Weights of a small GPT-style language model, trained from scratch on English Wikipedia.
Size: MLP 512 SwiGLU, vocabulary 563.
Architecture: RMSNorm before each block, rotary positions, no biases in attention or MLP, untied embeddings.
Each number is 50 + 12 x the weight over its row's rms, rounded and kept within 0 to 99. Layers, rows and columns count from 0. The size before them is the row's rms in percent of the matrix's.

# gate: layer 12 MLP gate, 512x192, rms 0.0925, rows 41-64, columns 0-95
# up: layer 12 MLP up, 512x192, rms 0.0934, rows 41-64, columns 0-95
# down: layer 12 MLP down (transposed), 512x192, rms 0.0311, rows 41-64, columns 0-95
gate41 099:35 48 47 65 35 63 31 44 29 50 66 58 38 55 48 31 46 72 55 36 58 42 36 49 47 64 57 62 68 48 48 80 45 53 53 44 32 33 39 59 57 43 51 35 40 46 42 61 58 60 70 77 53 45 56 38 55 39 49 59 52 56 61 43 49 81 35 70 43 31 57 16 28 41 52 53 64 69 54 41 49 47 29 48 41 39 45 64 35 47 40 59 54 60 18 42
up41 100:66 47 73 43 31 68 50 69 48 50 41 42 50 22 54 51 48 57 47 54 41 53 37 62 47 42 41 51 77 49 64 56 39 37 59 26 66 17 61 67 34 41 44 52 66 42 54 62 30 50 65 59 55 46 53 42 48 46 45 62 57 55 59 53 57 46 72 35 54 57 48 75 57 52 56 42 51 35 54 56 38 55 68 62 64 55 42 34 68 60 43 67 45 38 51 63
down41 102:70 54 65 74 63 59 39 44 64 55 44 26 43 46 49 31 65 37 54 49 45 59 61 47 62 68 70 49 44 64 54 56 41 62 65 54 49 45 44 44 30 48 34 42 50 43 66 36 43 55 42 50 47 40 47 51 62 36 75 76 45 48 60 46 54 70 60 66 48 60 51 67 50 56 52 41 28 57 65 69 54 60 58 29 69 82 59 56 73 30 39 59 61 81 51 53
gate42 104:35 59 57 35 63 55 61 35 50 61 59 70 50 55 54 48 45 76 49 56 36 53 69 51 53 50 43 65 45 56 50 31 45 39 51 52 51 62 57 31 63 61 60 40 51 60 39 40 40 59 61 59 44 55 32 29 51 44 68 59 50 45 54 42 70 59 49 50 33 40 64 37 50 55 72 37 63 46 45 49 17 46 66 64 31 65 65 64 47 46 34 78 44 29 30 61
up42 100:50 54 37 36 62 58 53 55 53 53 44 34 40 45 40 59 51 47 47 48 57 49 59 35 31 45 48 39 37 30 72 32 41 22 61 60 47 67 44 47 65 58 53 45 58 51 47 75 42 45 36 66 47 35 47 58 54 26 49 40 44 43 71 54 44 47 46 63 52 48 59 59 42 66 53 63 71 59 50 64 69 49 57 41 41 64 31 22 61 46 55 41 42 51 25 50
down42 102:69 36 43 50 63 44 54 38 43 47 54 48 41 64 42 47 65 43 48 46 45 46 46 59 34 47 51 57 61 65 53 62 25 48 51 43 51 53 33 61 39 45 40 49 56 39 21 41 64 40 47 41 63 63 56 71 56 45 46 41 53 63 55 35 50 45 45 53 41 25 50 74 48 51 69 38 67 55 56 53 67 42 50 40 55 36 52 42 56 33 79 36 30 45 79 36
gate43 095:45 40 45 38 52 34 48 53 40 54 39 60 43 31 43 50 32 33 39 40 66 37 29 34 36 37 65 30 49 51 52 53 36 14 45 47 65 70 72 57 48 66 58 41 54 50 42 55 63 65 53 38 47 61 66 54 40 47 43 53 63 24 43 45 58 63 61 44 40 64 32 38 64 40 41 38 34 44 40 54 48 47 38 46 59 62 58 60 57 51 44 40 56 52 58 20
up43 102:52 22 61 61 46 43 47 53 71 52 49 47 31 29 41 57 24 30 53 31 46 56 55 30 51 70 43 39 65 68 50 58 41 44 59 72 63 35 58 42 49 42 55 52 44 54 21 26 50 70 49 52 44 45 39 59 48 29 33 20 53 51 40 57 34 57 64 73 39 41 52 41 70 43 40 32 56 51 51 56 35 76 47 43 54 43 76 59 49 35 50 55 43 43 49 51
down43 099:39 42 35 68 53 63 57 43 68 62 74 31 56 45 50 37 38 50 60 27 49 50 20 54 67 59 49 37 41 54 43 59 61 45 39 63 57 66 68 62 51 52 26 35 46 44 52 30 52 51 65 35 44 78 50 71 57 36 46 65 38 54 57 40 55 48 52 43 50 48 51 46 45 40 50 58 36 60 50 18 43 44 43 51 60 46 55 45 46 39 31 61 54 50 57 46
gate44 100:44 71 30 45 54 52 43 55 63 46 31 62 77 29 44 49 49 62 38 33 48 51 58 49 70 76 40 46 65 63 52 59 68 61 47 38 44 55 58 44 50 66 48 40 54 48 48 48 32 46 52 47 18 58 54 41 47 66 78 48 46 78 45 57 68 33 40 39 34 53 16 73 49 52 41 38 50 46 78 49 36 63 36 53 36 31 40 34 64 49 46 50 59 54 70 37
up44 098:38 46 24 50 53 34 40 63 64 44 47 95 63 65 50 55 54 57 38 52 47 53 54 54 51 57 55 58 87 53 42 56 35 25 34 22 67 51 56 50 47 56 43 38 40 44 45 43 45 45 48 68 51 39 80 54 46 50 64 59 27 44 28 49 38 48 34 54 41 67 70 31 48 58 50 54 60 49 58 58 48 35 38 57 41 44 62 54 37 52 40 43 48 43 47 51
down44 100:47 60 50 34 28 44 43 47 77 49 61 54 60 38 35 35 40 37 49 51 49 41 58 40 63 51 42 35 52 38 35 72 56 60 60 49 45 53 36 36 54 58 56 45 61 57 52 34 47 48 47 53 63 73 57 34 50 50 32 48 45 42 54 48 06 47 46 37 24 60 54 56 74 61 42 53 59 46 49 52 54 39 52 40 43 36 38 60 49 63 55 45 40 74 63 54
gate45 102:45 51 45 31 53 45 62 57 60 53 52 46 45 62 46 48 37 33 67 53 46 51 70 46 45 68 57 58 55 55 48 58 47 44 65 82 45 54 58 43 58 48 49 65 42 41 67 79 57 64 43 41 54 53 52 41 41 54 22 59 69 72 25 62 41 59 38 53 62 43 50 46 62 58 55 64 19 33 29 77 49 35 37 46 34 57 57 48 46 46 46 29 49 51 60 40
up45 100:42 53 32 35 30 38 35 51 23 64 57 65 70 42 57 39 47 71 72 43 47 63 50 31 58 37 60 38 65 42 41 37 49 48 38 64 45 58 66 70 30 73 59 36 48 75 49 31 48 67 66 42 54 54 41 53 35 55 43 55 56 45 63 42 61 46 41 31 45 69 36 45 36 47 52 56 53 51 56 62 63 22 67 43 56 67 57 57 49 66 46 56 62 31 53 64
down45 101:45 53 56 79 45 38 68 48 48 61 38 52 48 43 28 66 53 38 57 57 57 52 49 35 47 61 48 55 56 34 43 54 36 67 72 30 71 50 43 50 48 58 39 55 41 58 42 56 47 45 59 57 66 56 55 58 50 32 65 40 65 53 66 56 62 67 54 68 72 38 53 51 55 59 44 34 51 57 49 69 64 50 70 51 39 58 39 56 32 38 55 63 42 23 32 29
gate46 100:56 55 46 45 25 42 51 37 74 59 45 52 59 64 57 81 36 57 47 60 48 42 57 60 51 76 45 56 41 45 41 36 21 54 56 55 48 67 40 73 30 56 40 51 57 28 50 52 38 38 53 58 43 39 45 66 37 45 45 36 57 47 32 39 53 55 60 40 52 61 35 48 62 56 57 45 64 43 48 41 65 54 70 69 40 47 62 47 39 52 34 54 61 35 60 44
up46 101:64 40 56 57 38 65 61 47 41 46 28 52 89 37 48 44 43 67 55 35 72 33 81 54 55 54 40 56 62 50 61 51 38 70 53 42 48 44 49 49 71 52 45 59 35 55 38 43 50 42 53 29 75 43 50 49 68 58 62 40 52 27 70 47 55 31 32 37 38 66 46 42 43 54 49 42 39 56 28 59 31 46 41 53 67 39 52 56 41 72 40 45 40 49 53 46
down46 096:21 74 49 48 64 31 35 61 55 48 68 53 35 31 59 48 59 34 37 58 50 39 51 45 45 33 52 49 34 54 48 50 56 40 52 42 45 65 47 61 49 44 46 33 35 56 55 67 57 53 39 60 41 46 48 43 61 44 62 48 32 40 47 26 53 39 51 14 33 56 63 46 51 52 47 51 56 41 50 47 57 34 66 59 40 44 47 55 65 56 60 43 43 59 32 63
gate47 097:44 64 34 53 54 55 32 62 52 73 66 52 47 44 49 48 20 45 56 38 50 65 60 49 52 28 45 58 42 47 43 46 60 46 40 71 50 24 68 60 52 31 77 55 59 60 35 46 55 50 41 42 61 54 51 62 58 69 45 55 56 49 37 39 47 46 44 58 61 43 60 57 34 58 47 62 63 53 43 55 57 65 55 33 47 58 58 30 69 47 37 53 76 49 58 52
up47 103:74 41 46 43 48 64 53 58 61 59 32 52 37 56 73 27 43 50 60 43 37 51 52 49 63 32 50 61 60 53 74 68 63 43 40 58 60 42 55 41 31 38 43 48 33 85 49 42 58 33 53 19 45 53 62 36 66 64 69 59 71 54 23 74 51 35 51 56 44 49 70 53 58 41 59 33 66 50 61 35 51 32 36 41 37 49 60 38 38 60 38 56 46 43 56 53
down47 102:29 59 60 56 72 18 66 66 40 55 68 62 45 48 56 58 55 55 56 51 62 53 41 27 46 47 54 57 47 30 25 31 54 54 66 42 30 39 48 48 54 37 41 47 35 58 32 68 73 66 38 60 48 68 48 27 40 32 48 51 35 68 48 36 69 50 52 45 43 62 43 48 46 51 44 55 40 68 56 33 49 53 36 43 61 50 28 38 70 47 65 66 25 41 71 45
gate48 098:58 36 49 48 41 55 52 61 34 62 73 61 29 40 51 58 56 62 38 37 48 35 42 43 63 35 54 40 46 66 73 61 69 42 54 39 45 40 51 60 47 51 45 41 32 48 44 53 57 42 41 55 63 35 43 48 47 56 71 91 74 53 63 30 60 61 34 53 31 53 33 57 43 63 45 60 38 51 64 56 44 54 59 55 39 45 47 66 67 33 42 37 37 47 49 42
up48 098:69 63 29 45 59 46 67 29 52 39 49 39 54 45 62 38 53 31 45 30 40 39 48 49 56 45 56 40 54 52 49 63 39 71 36 35 45 55 58 48 50 66 52 41 40 64 56 38 42 57 32 27 42 45 54 62 51 56 49 22 60 50 59 74 63 39 42 39 49 51 84 80 49 44 60 50 44 45 64 74 60 50 44 37 57 68 66 46 57 76 64 27 63 52 75 61
down48 098:42 53 58 67 46 43 63 53 13 62 61 46 67 40 57 61 40 61 53 64 47 34 60 48 45 61 57 43 43 72 54 29 60 34 50 46 79 48 30 61 67 52 48 35 52 60 65 48 46 59 68 53 43 46 53 44 47 65 43 58 58 47 53 42 61 58 51 17 24 13 52 35 81 73 32 37 71 51 36 58 31 55 59 52 53 47 25 51 48 63 38 48 34 51 43 47
gate49 099:34 50 47 47 40 71 66 39 49 50 29 73 44 61 32 37 51 39 54 37 47 55 40 50 52 34 25 39 51 59 66 39 66 66 31 60 64 44 66 20 51 54 73 49 58 52 53 59 49 34 33 62 47 73 66 60 37 56 63 48 53 41 46 26 43 58 73 51 54 43 56 49 48 51 33 44 41 65 49 54 31 59 52 47 52 56 36 62 57 26 55 58 66 58 70 59
up49 094:43 37 37 40 40 55 47 67 48 58 58 31 35 51 36 39 34 33 55 46 34 44 45 45 36 74 64 52 60 51 51 47 43 45 42 61 42 54 52 43 54 34 38 38 45 49 42 32 62 56 40 49 31 66 31 70 65 52 31 41 40 51 61 50 63 53 53 40 74 16 40 40 61 54 64 40 36 71 64 63 73 70 73 60 33 50 43 34 33 47 38 54 70 53 66 63
down49 099:32 64 44 26 52 37 47 50 62 25 42 44 63 49 53 56 59 46 60 37 39 59 59 45 28 31 62 56 56 36 79 42 28 51 56 48 51 42 45 34 47 50 58 59 58 63 72 31 57 42 49 34 53 46 44 55 61 56 61 63 47 62 55 56 52 46 66 37 40 24 41 63 63 38 72 63 70 19 37 54 45 38 60 56 47 35 75 72 52 53 61 48 48 47 61 58
gate50 099:54 40 54 47 53 46 21 44 40 47 59 72 52 47 40 67 22 61 50 54 57 36 47 51 47 53 36 56 62 66 58 65 77 60 59 52 77 47 53 42 59 44 51 56 56 59 53 64 61 58 47 55 45 51 57 34 53 27 69 60 66 60 35 40 41 53 60 56 38 45 50 83 62 61 47 54 45 43 45 50 24 56 60 36 48 48 51 56 80 68 41 62 53 52 46 57
up50 097:45 58 46 34 35 33 38 57 49 43 55 63 54 54 59 47 48 50 57 50 35 37 25 69 62 36 42 23 71 56 41 43 59 42 61 31 55 54 33 58 32 83 62 55 71 55 24 32 29 63 49 38 40 46 43 63 59 59 53 48 37 64 71 68 49 35 48 39 36 64 60 53 48 56 74 64 77 55 56 38 51 67 42 71 59 44 10 39 53 28 48 41 62 47 41 42
down50 101:64 27 68 50 68 59 42 50 30 57 53 42 51 47 49 64 43 40 34 48 81 43 54 38 43 54 37 43 49 40 56 33 59 40 43 65 47 35 69 35 52 51 67 53 51 50 51 54 45 25 45 71 64 36 34 44 54 40 71 57 57 36 63 51 39 64 44 22 62 56 70 32 53 46 57 40 52 38 46 44 33 35 37 69 64 53 52 67 38 69 75 59 63 56 67 56
gate51 100:36 56 71 50 38 52 67 34 60 54 38 40 59 38 35 40 80 45 43 56 69 77 59 39 60 43 61 52 46 69 47 48 48 48 64 51 52 38 45 15 42 78 50 21 47 57 52 43 47 43 43 37 59 51 48 46 57 47 44 61 54 47 54 46 29 37 76 23 34 46 50 54 64 39 39 39 53 54 63 45 44 52 56 47 59 34 46 56 60 64 47 60 30 60 53 53
up51 100:45 42 55 42 67 41 52 66 45 43 48 35 51 56 71 40 38 48 54 47 44 63 58 46 67 28 49 62 63 36 74 54 32 86 48 34 56 58 56 25 66 58 60 60 62 43 51 48 66 59 54 46 56 66 50 50 43 70 42 44 52 64 32 49 72 45 58 75 36 45 50 45 40 61 53 52 55 28 61 35 33 52 36 54 64 43 38 28 51 41 52 55 50 55 49 59
down51 099:41 35 80 36 48 63 73 54 70 37 48 41 46 45 64 62 59 52 59 45 24 48 39 55 35 47 85 38 44 43 38 53 74 60 53 70 48 58 44 63 47 71 57 42 41 50 61 40 22 58 37 53 49 35 66 48 52 49 57 52 48 43 51 49 42 65 74 48 50 39 41 57 31 69 60 72 43 19 53 54 45 32 48 71 54 54 44 44 57 40 63 35 44 52 59 40
gate52 100:57 48 40 51 56 49 61 74 62 57 52 50 52 58 56 40 55 44 54 53 43 43 46 43 63 54 39 43 53 56 45 43 54 66 30 44 54 40 53 68 52 60 41 58 41 56 35 76 44 37 61 62 56 44 39 44 36 64 51 38 47 43 42 33 53 54 44 69 46 50 44 53 35 41 49 64 53 34 63 49 57 66 44 37 37 56 46 49 26 24 59 47 58 63 34 47
up52 098:38 43 42 45 48 43 54 52 51 64 57 45 49 42 29 45 52 41 37 48 51 69 37 60 42 53 58 79 51 51 44 39 60 68 38 57 29 42 58 46 69 45 45 44 47 49 45 65 32 42 66 55 37 58 33 55 47 43 43 59 51 44 45 39 45 14 48 22 47 45 38 55 52 73 61 52 50 54 52 55 60 64 54 39 50 31 49 55 72 68 55 49 45 43 37 65
down52 099:82 42 43 71 48 71 31 38 61 40 48 53 31 31 52 62 62 20 69 53 63 37 46 69 64 62 30 44 59 61 56 71 70 27 57 54 43 55 43 30 72 77 40 50 53 51 67 60 39 72 45 29 54 57 64 45 53 37 49 39 57 47 61 52 39 47 49 46 49 37 68 41 40 55 46 53 47 30 47 69 60 47 59 64 34 54 52 40 22 44 58 69 71 60 46 36
gate53 099:44 57 58 69 29 51 54 60 56 62 56 42 59 46 28 42 45 58 64 48 52 53 40 31 52 47 41 31 65 27 47 56 62 64 38 70 52 54 40 67 49 52 65 32 60 32 52 50 48 51 29 29 54 31 31 66 51 63 50 31 41 57 65 46 40 66 51 68 46 49 73 33 69 70 77 69 58 57 52 44 41 59 50 55 57 48 63 39 45 36 60 40 58 49 31 53
up53 100:64 52 60 35 50 63 55 56 35 37 62 61 26 57 88 36 57 49 49 59 53 61 51 65 54 44 41 43 39 38 44 37 36 41 58 33 56 43 63 55 44 46 31 50 33 52 41 60 75 62 40 60 57 62 49 30 73 60 55 51 16 29 51 58 57 58 42 30 38 58 60 39 37 58 50 47 56 32 44 50 61 63 50 64 75 71 38 56 26 51 49 36 59 64 60 66
down53 100:75 64 52 57 53 73 73 36 55 62 48 57 46 20 68 54 64 62 72 64 40 36 43 33 65 36 52 54 64 53 72 40 38 54 62 55 59 47 49 34 52 48 54 60 51 57 32 24 54 38 55 65 33 48 48 42 45 52 46 57 56 35 46 44 41 70 44 40 39 18 63 51 63 53 52 52 55 53 59 67 38 48 33 43 44 45 20 48 36 71 36 41 62 51 60 53
gate54 103:48 46 67 77 45 28 53 67 50 73 64 34 57 57 51 60 47 57 41 53 61 44 59 68 51 56 44 74 51 50 48 54 48 43 50 52 47 45 40 55 79 59 69 46 52 33 53 70 49 57 46 41 72 45 60 37 54 53 57 59 44 66 48 69 63 16 57 60 69 41 21 56 41 46 57 55 62 31 71 63 57 51 51 57 28 54 61 65 51 67 47 51 44 36 60 60
up54 104:60 45 69 46 74 67 46 35 53 26 37 32 32 32 26 72 51 44 61 66 26 44 46 64 46 35 63 55 67 43 46 26 53 62 43 44 47 48 52 51 54 50 45 47 48 58 48 42 62 29 47 59 32 60 59 43 40 58 68 52 49 34 66 45 47 54 42 53 64 28 41 30 67 58 41 62 33 42 65 52 41 63 47 57 49 45 41 44 45 52 42 58 41 44 19 56
down54 102:41 69 78 70 35 53 46 49 46 57 45 40 51 56 65 49 61 51 62 54 67 54 43 37 50 81 48 57 50 67 58 47 40 51 70 46 38 53 58 46 21 73 44 22 42 58 38 57 57 49 17 60 63 67 54 35 53 56 38 63 49 47 23 28 49 62 47 48 63 48 59 41 59 25 37 48 44 41 28 51 45 54 64 57 59 48 44 68 66 57 41 74 53 57 37 56
gate55 099:49 54 52 64 58 58 43 64 50 70 39 27 44 63 67 51 39 43 64 68 33 30 27 33 42 26 34 37 68 60 40 52 39 32 41 63 85 49 27 53 51 65 46 49 59 48 46 29 52 62 50 48 53 58 45 24 43 42 53 44 47 61 41 35 57 44 57 52 43 29 75 52 72 46 58 75 70 61 32 64 48 61 51 34 20 55 47 31 44 54 44 48 43 55 33 58
up55 098:38 70 41 34 42 85 35 32 54 48 50 76 72 62 62 71 27 55 64 34 65 62 51 53 41 51 60 52 48 31 55 52 62 43 48 49 26 59 59 67 54 43 63 47 40 54 60 53 30 53 51 46 56 49 57 61 45 39 72 42 70 42 53 39 50 47 37 66 40 56 60 36 37 51 54 42 50 58 70 47 28 44 45 41 38 59 58 65 47 60 61 52 50 42 24 54
down55 099:57 39 58 53 60 36 43 66 60 69 50 37 44 44 13 30 70 41 42 54 59 66 68 53 53 54 71 55 42 26 56 49 52 41 51 38 48 61 50 50 27 54 34 53 50 51 42 71 56 57 34 52 36 37 38 55 63 51 46 71 56 62 57 55 37 60 42 48 33 32 44 50 74 55 38 47 46 39 32 60 65 32 64 44 68 30 38 66 59 55 37 38 74 59 78 39
gate56 102:55 36 37 44 47 50 49 68 48 51 57 35 59 47 51 46 64 49 62 68 25 37 72 52 63 57 58 45 35 52 64 56 83 37 56 58 49 40 67 49 64 32 38 53 25 71 38 50 37 43 36 68 50 45 60 42 54 63 72 36 42 44 75 44 60 59 56 49 50 46 77 47 40 41 45 44 53 43 42 50 56 52 63 48 57 61 68 25 42 56 63 48 47 70 42 55
up56 105:65 36 59 31 61 66 61 59 44 44 56 42 50 71 52 45 46 40 70 49 59 60 45 46 55 63 59 51 56 40 34 61 45 46 40 56 66 55 42 29 70 56 65 54 65 48 60 49 72 44 61 66 50 66 40 64 49 72 41 35 37 33 47 35 57 54 57 65 67 57 41 31 45 43 47 47 44 56 47 56 73 39 58 85 53 59 22 36 57 45 48 64 53 33 60 75
down56 101:32 42 59 65 53 39 54 61 51 43 52 40 34 66 58 56 44 30 49 53 47 74 61 44 50 35 54 36 42 48 67 40 35 58 67 54 74 69 49 80 55 46 53 69 55 66 38 46 54 49 65 57 65 46 46 54 34 52 41 76 51 45 41 60 53 38 52 70 35 52 53 55 62 56 47 42 63 62 48 43 50 57 62 63 59 23 07 60 53 46 47 51 45 48 63 38
gate57 099:30 78 49 55 41 52 50 51 40 45 56 50 71 51 62 19 59 53 47 52 43 47 35 42 49 74 65 37 48 41 37 63 39 51 50 46 41 56 45 46 56 47 57 41 39 69 48 54 61 65 60 40 37 35 72 64 50 51 57 15 39 76 61 50 58 42 34 64 56 46 58 63 43 33 46 47 64 56 45 55 67 53 43 68 43 49 45 52 64 46 41 55 52 40 51 40
up57 100:82 39 58 62 64 63 57 54 43 67 47 66 40 33 33 53 49 59 39 44 54 47 34 38 48 38 57 56 81 37 59 42 53 52 61 67 37 28 43 50 38 57 25 50 30 60 42 49 47 51 46 45 39 47 47 41 45 82 50 73 55 42 46 49 43 47 44 28 53 63 45 50 15 56 39 50 57 37 44 33 54 62 58 45 34 49 62 53 31 51 51 47 84 58 52 55
down57 098:56 60 56 56 20 61 51 34 43 40 53 27 59 47 55 53 51 37 53 51 47 49 56 41 66 49 60 41 65 56 55 39 58 50 37 28 55 54 56 46 48 47 57 33 51 33 50 66 49 68 46 47 70 47 69 39 60 58 39 46 53 38 63 41 65 35 51 64 41 46 32 41 65 73 74 31 41 44 63 58 44 36 59 48 47 39 46 43 57 46 43 40 39 55 55 45
gate58 097:21 35 55 40 45 46 36 53 37 44 45 57 40 60 59 59 61 38 56 35 48 60 40 45 31 60 59 54 58 70 32 60 46 48 45 23 33 71 50 31 33 46 54 56 47 56 12 64 45 54 44 67 59 60 29 58 44 37 64 40 64 67 47 39 42 52 37 37 65 49 53 70 39 46 42 63 40 49 38 56 50 49 42 48 73 43 35 35 44 36 47 43 53 49 61 52
up58 097:55 50 75 26 44 63 64 58 34 43 57 67 39 45 40 47 64 62 38 82 68 67 75 45 57 47 62 53 55 66 45 34 50 46 59 49 55 29 33 45 54 52 53 54 36 48 48 30 37 38 56 43 39 51 64 45 42 47 53 29 39 65 48 35 60 54 42 47 52 50 64 63 62 47 36 41 51 45 50 39 37 50 49 41 36 51 46 40 59 52 47 40 30 51 57 49
down58 098:47 41 60 42 41 35 53 52 46 36 59 26 70 45 48 75 45 40 48 74 57 43 52 51 52 61 40 49 63 61 72 46 45 60 41 44 27 46 50 53 50 73 44 65 65 68 43 56 46 45 64 50 42 39 54 37 64 79 49 39 67 45 45 68 19 56 59 57 69 41 63 65 75 48 40 57 65 62 34 40 71 61 37 50 53 58 49 68 47 56 42 38 53 36 37 57
gate59 099:40 43 54 69 53 46 52 43 37 51 54 58 39 52 34 50 55 60 48 36 35 47 53 51 56 60 40 49 43 40 45 43 28 69 33 56 59 52 61 46 49 47 13 62 47 60 51 52 45 44 38 54 62 46 39 33 28 44 68 53 50 57 56 46 29 65 42 54 58 57 54 41 70 71 63 53 35 42 74 64 58 46 58 37 52 66 28 56 36 56 29 43 46 35 63 60
up59 101:41 48 53 50 17 64 43 55 28 52 28 71 50 44 47 48 50 48 58 64 38 30 44 38 56 83 28 70 31 21 25 61 41 46 40 50 55 44 42 52 57 49 25 56 53 31 65 35 56 46 54 63 39 34 28 33 33 54 69 36 63 52 65 44 41 50 38 48 39 49 48 53 50 58 52 34 47 50 26 60 57 64 53 31 40 53 45 49 46 46 42 63 38 47 45 40
down59 100:55 35 63 59 44 54 49 62 36 48 40 58 53 38 40 57 40 72 57 53 63 48 57 46 46 34 32 68 62 65 56 58 50 35 52 42 43 31 45 64 48 50 69 54 41 29 44 65 34 41 62 48 32 61 45 55 49 38 55 43 50 55 48 28 53 56 43 67 33 49 49 75 48 34 34 24 43 40 52 57 58 56 48 77 49 69 67 39 66 53 53 40 33 70 55 59
gate60 103:40 50 56 57 36 57 68 59 32 68 56 76 47 58 51 61 35 59 65 35 46 52 44 71 66 59 50 38 52 68 43 61 58 32 54 53 43 52 43 45 54 47 49 52 64 66 52 69 67 54 52 37 53 51 51 51 48 28 42 58 77 37 40 43 60 61 70 54 46 75 30 62 47 48 50 67 71 47 33 43 61 60 53 39 40 42 41 56 31 44 41 57 49 54 69 62
up60 098:45 48 52 44 82 60 50 55 48 68 57 71 86 57 46 68 65 56 37 57 48 45 42 31 65 70 51 34 61 44 50 42 45 52 60 43 55 53 52 57 31 45 65 35 51 35 68 43 45 32 54 68 56 52 53 47 56 26 34 54 36 42 35 52 59 57 68 75 55 51 43 71 29 47 51 38 43 57 38 66 27 44 19 42 46 52 50 50 63 56 44 42 44 09 58 65
down60 095:21 39 57 40 54 43 66 57 70 60 46 57 38 35 38 53 61 33 59 36 73 69 67 42 57 29 41 52 55 46 63 53 60 66 56 75 53 50 54 48 42 59 44 49 32 56 70 50 40 57 46 61 32 52 65 59 60 49 54 31 19 59 49 59 46 53 44 45 49 64 81 48 50 61 66 53 42 38 63 55 67 33 45 58 30 51 51 36 32 46 45 47 59 63 91 36
gate61 100:53 60 27 41 60 35 54 55 39 71 48 38 53 37 45 48 41 65 51 47 72 50 56 58 56 60 59 37 42 37 56 51 76 51 47 39 48 56 34 47 89 61 48 40 44 71 26 54 49 56 40 56 69 56 30 44 77 42 40 28 65 68 38 79 53 45 47 27 43 72 23 34 36 43 52 26 32 52 50 46 54 53 67 53 56 69 59 46 66 62 56 42 59 57 51 58
up61 103:53 47 59 72 48 32 26 38 47 20 52 39 70 49 42 33 33 52 56 57 68 49 41 61 47 65 39 58 55 40 64 48 60 35 60 30 46 57 56 43 48 61 60 36 57 51 49 66 44 48 54 43 53 32 46 34 46 51 45 75 61 33 53 50 77 53 49 46 34 64 40 59 65 26 48 51 49 28 56 48 56 53 56 74 41 56 65 50 57 53 44 49 61 54 41 50
down61 102:46 53 54 67 50 63 29 60 46 55 40 43 73 56 38 43 54 36 35 36 63 45 55 45 50 41 64 36 39 48 64 50 57 54 52 49 72 56 53 43 46 58 61 46 55 47 42 56 73 48 46 31 90 43 47 66 31 63 71 47 58 42 42 69 51 61 31 59 37 39 42 44 50 46 58 48 50 45 69 55 42 55 25 50 62 44 64 56 50 41 51 78 45 36 48 49
gate62 100:23 56 48 62 59 34 49 52 64 60 64 35 72 52 53 65 45 48 57 62 40 69 42 58 70 54 36 47 56 50 28 28 60 39 60 55 55 35 46 53 40 35 46 45 47 67 49 69 50 72 32 56 48 52 57 31 39 46 47 46 42 62 33 70 20 29 58 60 54 59 40 58 53 57 22 43 61 41 47 52 36 41 35 44 34 54 38 49 35 39 22 59 40 38 51 34
up62 104:52 34 34 45 45 21 35 69 57 46 68 39 53 42 46 50 59 41 43 43 51 59 51 35 62 47 47 47 57 47 43 62 43 49 76 43 34 30 77 46 59 52 39 60 44 51 43 39 43 77 46 57 55 45 49 51 45 61 61 33 55 49 42 61 49 56 44 60 69 40 45 40 36 31 16 48 63 55 33 50 71 72 75 26 63 47 60 48 66 58 37 45 45 50 38 45
down62 099:49 69 50 48 36 61 56 50 33 55 49 57 50 44 66 62 47 53 52 49 42 44 38 56 66 51 63 34 57 57 50 43 69 57 52 52 51 40 41 35 42 56 68 65 46 55 65 70 59 59 65 42 53 55 52 51 63 54 39 53 31 65 38 59 37 29 38 70 70 62 74 36 44 69 59 29 43 45 55 74 55 58 22 48 50 44 77 37 38 48 34 57 35 43 48 50
gate63 100:45 39 56 47 42 58 46 39 54 47 39 36 69 50 54 70 81 40 46 52 41 56 41 50 44 33 49 46 41 45 39 57 59 32 73 44 74 41 27 52 46 27 39 53 25 35 32 52 52 48 68 50 42 64 25 39 45 29 58 45 43 49 46 42 57 72 37 77 46 68 46 62 52 40 33 60 63 57 61 51 46 61 47 44 68 58 67 45 42 61 53 69 49 44 47 33
up63 097:62 34 32 42 67 60 15 29 65 36 51 33 36 54 61 52 50 42 28 65 29 45 52 38 56 55 54 42 60 43 62 59 52 63 45 41 71 53 20 67 59 26 30 54 42 55 47 73 57 46 41 45 42 59 48 57 48 52 40 45 53 63 42 51 58 65 43 59 34 60 66 56 33 46 34 58 53 67 62 44 56 38 42 68 64 61 52 43 58 44 43 53 45 44 36 50
down63 101:49 49 63 49 56 49 45 49 44 39 38 65 64 63 52 54 44 42 42 61 55 50 59 73 48 64 68 33 49 84 70 21 47 47 44 54 45 37 55 48 33 49 83 72 38 69 51 45 53 50 49 44 48 46 48 64 37 63 36 55 59 53 51 34 39 49 60 28 40 39 56 74 43 48 54 64 62 62 46 42 68 38 66 45 37 57 40 57 47 31 72 54 30 51 48 67
gate64 100:35 41 35 52 49 58 51 61 45 54 65 50 48 55 43 50 49 21 59 58 53 28 64 70 39 55 39 64 55 27 56 63 48 47 65 53 56 44 44 40 59 48 49 41 45 52 54 56 74 48 45 60 54 57 30 43 45 53 36 47 49 61 63 69 52 57 35 66 55 43 31 63 61 33 35 48 47 53 18 70 61 68 83 36 33 45 58 60 31 56 56 62 42 44 57 50
up64 104:47 39 53 69 44 46 42 48 36 63 30 35 75 80 47 47 39 48 52 56 43 67 27 45 36 55 25 78 57 55 52 27 66 49 59 58 55 50 38 45 56 28 40 36 52 45 61 29 44 46 48 49 34 41 66 58 43 67 91 57 43 37 36 30 53 36 48 41 57 37 57 43 66 57 59 61 61 27 65 61 58 42 53 54 70 58 62 51 48 39 63 52 65 57 50 61
down64 104:68 45 46 54 37 58 61 83 68 61 45 26 68 57 32 65 52 30 45 49 50 63 50 68 48 52 43 72 54 60 48 54 48 15 53 45 59 41 41 43 81 46 37 34 40 69 47 33 28 45 54 33 50 35 65 59 50 81 53 45 48 57 45 42 68 23 39 55 52 45 41 46 63 55 49 38 52 41 64 68 46 51 42 44 42 48 50 40 56 55 46 53 46 65 52 53